config.toml
num_hidden_layers = 10
intermediate_size = 256
norm = "layernorm"
norm_place = "pre"
norm_eps = 1e-06
positions = "learned"
init_std_qkv = 0.051
init_std_o = 0.0114
init_std_up = 0.051
beta1 = 0.9
weight_decay = 0.086
schedule = "wsd"
final_lr_fraction = 0.0
z_loss = 1e-05
dataset = "wikipedia_en"
Each number is 128 + 32 x the weight over its row's rms, rounded and kept within 0 to 255. Layers, rows and columns count from 0. Numbers have three digits each. The size before them is the row's rms in percent of the matrix's.

# layer 7 MLP down (transposed), 256x96, rms 0.102, rows 193-207, columns 0-95
110:160106182131184109096160133112091102123093091118159108132169102118101202098122123117084181174183171132151167109095175152103074155105068127132141125091128140117130086090145107144062129121132126129102168123113111122138155143119131094095216110133107079134071130185112198155102171168135111097
095:134120136145110137127074110111087120152198093172104147072113154112154093141155109094158154122102099118103162075124134069184143183078137142157149126131119157108141190129086113136130121095129144169148180126140069139129155134100158099134124086164165147090075106150061097164142051179167159189
104:079140138182150125091123116144153148157154109088098163138169104124099092124103105189108106075150108118096093163132076147144106143214091132160117090124136112178134129118123203200097139183093148121158122134122072142129105164079042151100128158162094088144105123096139100159171133183148137137
090:169163113130117154174112127175151093150124115139197181128164156132107081099105130091119126061121109138169096120178111122217076112107184160144160097138142114120164129118069120051121174190125087117109064099107111151153121112119116105112137160143093138104155090148082162117134139119117152207
109:157158126120148145193106100146109091136154141172112054118086203169136149126115132105049158151148128147183159122190106106090075099084104091124153113119117129121156155178146112154145128136129071165139146125121100088101101142156110089097087153172142137183088140108084075191142108185109101116
082:099151145095171141074163082140058114172097169146140110161176124155080118086125146117109137146106099099091079112131155166127096084155058179143151134147121193139142095116130160119108145166120091091112139149139215136090064138068148191140122154142139112095139167152067124139127080137133131164
092:074116181095155090125119165146106038120139120136158103151113083134083086121135101134158162096157133104141105098152139148170132151120093099100115134097110122115104201159190126134210118099175138125101129133130173128112081146084174166094116217101117117093141108130155060133185128165132092128
093:161153095151116116147116125146121141140094079135071082070145135040199187111122214099134147074151094153151113128112172075164148157095099134095119125086131160158130101194187117100092104129138136120112117140108088161116127076113094145152181169141147180133143155177129131111102161095122103115
101:154163149100078062158115104164125169117123151124140121136106115151081077124134135129138193186121077109118097122095093149117194160019136139166092153081133198113143116091127195099150116086140104157122154131153134154133116124117166142152146130132105081117132085157113121136106122181129173045
098:190088121160172170128132101120079093138148090095137148156113107174177069148125163084137180136106123145176126132164085135073081189123202153146088136137167108126130116129074110153144124146120194096082127123097079138184087088083134135137139170128127084152096120081133092118110079158167149125
077:057143158174129085126171193172183093158116141148122123122126082145143114136088139136137127100128108139109125082109179127112110118098119131173157096192105093124099112160139169122137156125116160119131177112119095156160000145120072106188133163132079153097105113148136118126144153179069160114
108:125173139165103101123089120097115094111072106136091147140123097146137125134118108179089120085130174139107149166115215126102157169138156126188097167138092107143183098098046128146176119141141166143191088170164117145085094115111113180187097090135130067152099111116144127161108085091138180115
094:163071105178140121119127094118198080090088134144139140158172127146084152111111084103169117135166137135139145135147139071139134124135158173091127065210134218142147144105093167075132111168095136162121149116073149137140128124114121152118092097076156140108112087103141147155155087090158044145
102:124116139118177108188140086117128174156132162086137072122124164141042096101059157142161179172123116117096102134176087099085199114198163145099137148137140160128028115158116078130140089062158126111145132139133112122136134198145103138132125140112132092123157138157091117152087112122138136123
102:137157137123104115147186130095155151097101093132169110123106089146165123115186201145103118157176095162189025139097152128113101088132127156128118146106151045132112153157117141134160153141117116066091134118130145136153080140185130079112148071091147155175167148127151107082065111160118138162
# layer 7 MLP up, 256x96, rms 0.124, rows 194-207, columns 0-95
095:148129104132134100091162129191137157123134146153144127107090148082102160124169133133069115119146100118074140106146078157150148144126116104100123117108226132099090165139151168161083104087162130152184147106130160118107140186144143072188104128109164083242092103131105099095088141087137103117
104:135113131155118133084165124153084176031124145109097175136080165119130113198148119112149186169185110153120097081148108147080156117142134143144115106019131132143103139123162081150137093147166097147151149108163172128129113173140149068101177137128152144148130134040142148153094135121154121126
092:126053155170154111070116120088143143126109153081164116093120089077138085095119140168133172191120133123110128139169152157115134103174143120107107160093103136135114082165163140199140122131178134149107163092108136161121133205198156153208176114158126077124101112127153123071113087135110087102
107:138091149100140121073151117118109140088085100078097123151145106088129128146095151201148189149153159135047120080076105153095151135156124186144109134093102140095200111124093160121099112171170162148117137131139175151054145186103090140130107130134079083189138127118162140149129116108191157134
088:119077064146085117154165139172100207095160177073133135130061202140134085121157152136115153133166161078081117141177083080167160119139161107079131080089102113121102175146160147188154117126111107144157147119109161081137157128118154064153109141148104128138119107105156113059116113114121135136
095:147133107154155098159136106150145142100156114179135152123107090156122141120112170175140145128149148131152120104167154061066123072139155188145157136082118144097115072130116110199085091109178175153137108066063125112121121164136084095118172116110164102178068146111168102111213109092094112143
099:179129119119178124057137171131172122136120092155126164086080156113064103176165177149067136175103130116063083099115131137113128089139181109160153097121171172126132137140070073083110125101173053133117135139156128121149108178158180102125127186114105104123146088085120146169128147114129129168
103:130118073071132073125163077159127131156145136044153151168133155146103054084182172168096111108159110182074124067157109136106115107127151092133164141096164157120165146111136136152150093143142154124112129125129131124068132191184142122158111103135084109194098156098163082136135178094148119150
105:150093117173130170075103140123106191151111085090146103108127117143144053202149166153120180176108141176115155153136118140148137068137171048151119121071126181128131145119093153083127086128095110138122184071114137177162147096128133126192150146128108120166112113079089124137165151079142135096
081:158150081113122123140158095138125114079076098121137103158129115113117115145171134123080115148065133135145135159178145156127177168125188157115090148142153084179130131080149174123093141167155165154077105108137182140115123141085162164127159103088154083179122195160191131123092067095096069184
099:148155151122125134121123085111146085119170101147063141135087116117184071107189128137133151133128169125066129128165078147122094079128158142073090067125111208134103148161161137117092120155125083109154148105105168128121205168111124076134148166100107116143152206152156161111132138047130115146
099:106150144128101137094128127129129177137101143057130162082102075102179099140200138140112127148103175106104139182141115194068141137121174168125119097115094118126074105195150168108100170084102064116113137093101107151052194144150110164133148138132109127170188098114143095086143111116158152120
112:118149068149180099109130145110157135148133094074107155104087144104186128120146126179056126118132143151177184152162116094138162152084134090104110137129108150067107109061083105178106138139171107124131204137166094095129132147083100118183125152140123086176112187157167118111199099103143112120
107:136134128140147138121193086164143137188161126093149169119100134152109111180150109123171157168120101090143179126187102111081142095088159126124127094106140199092183107135106060118128083105203098142090150124144106137037125117129064106162130154113156105175191127137134130135106157087112156157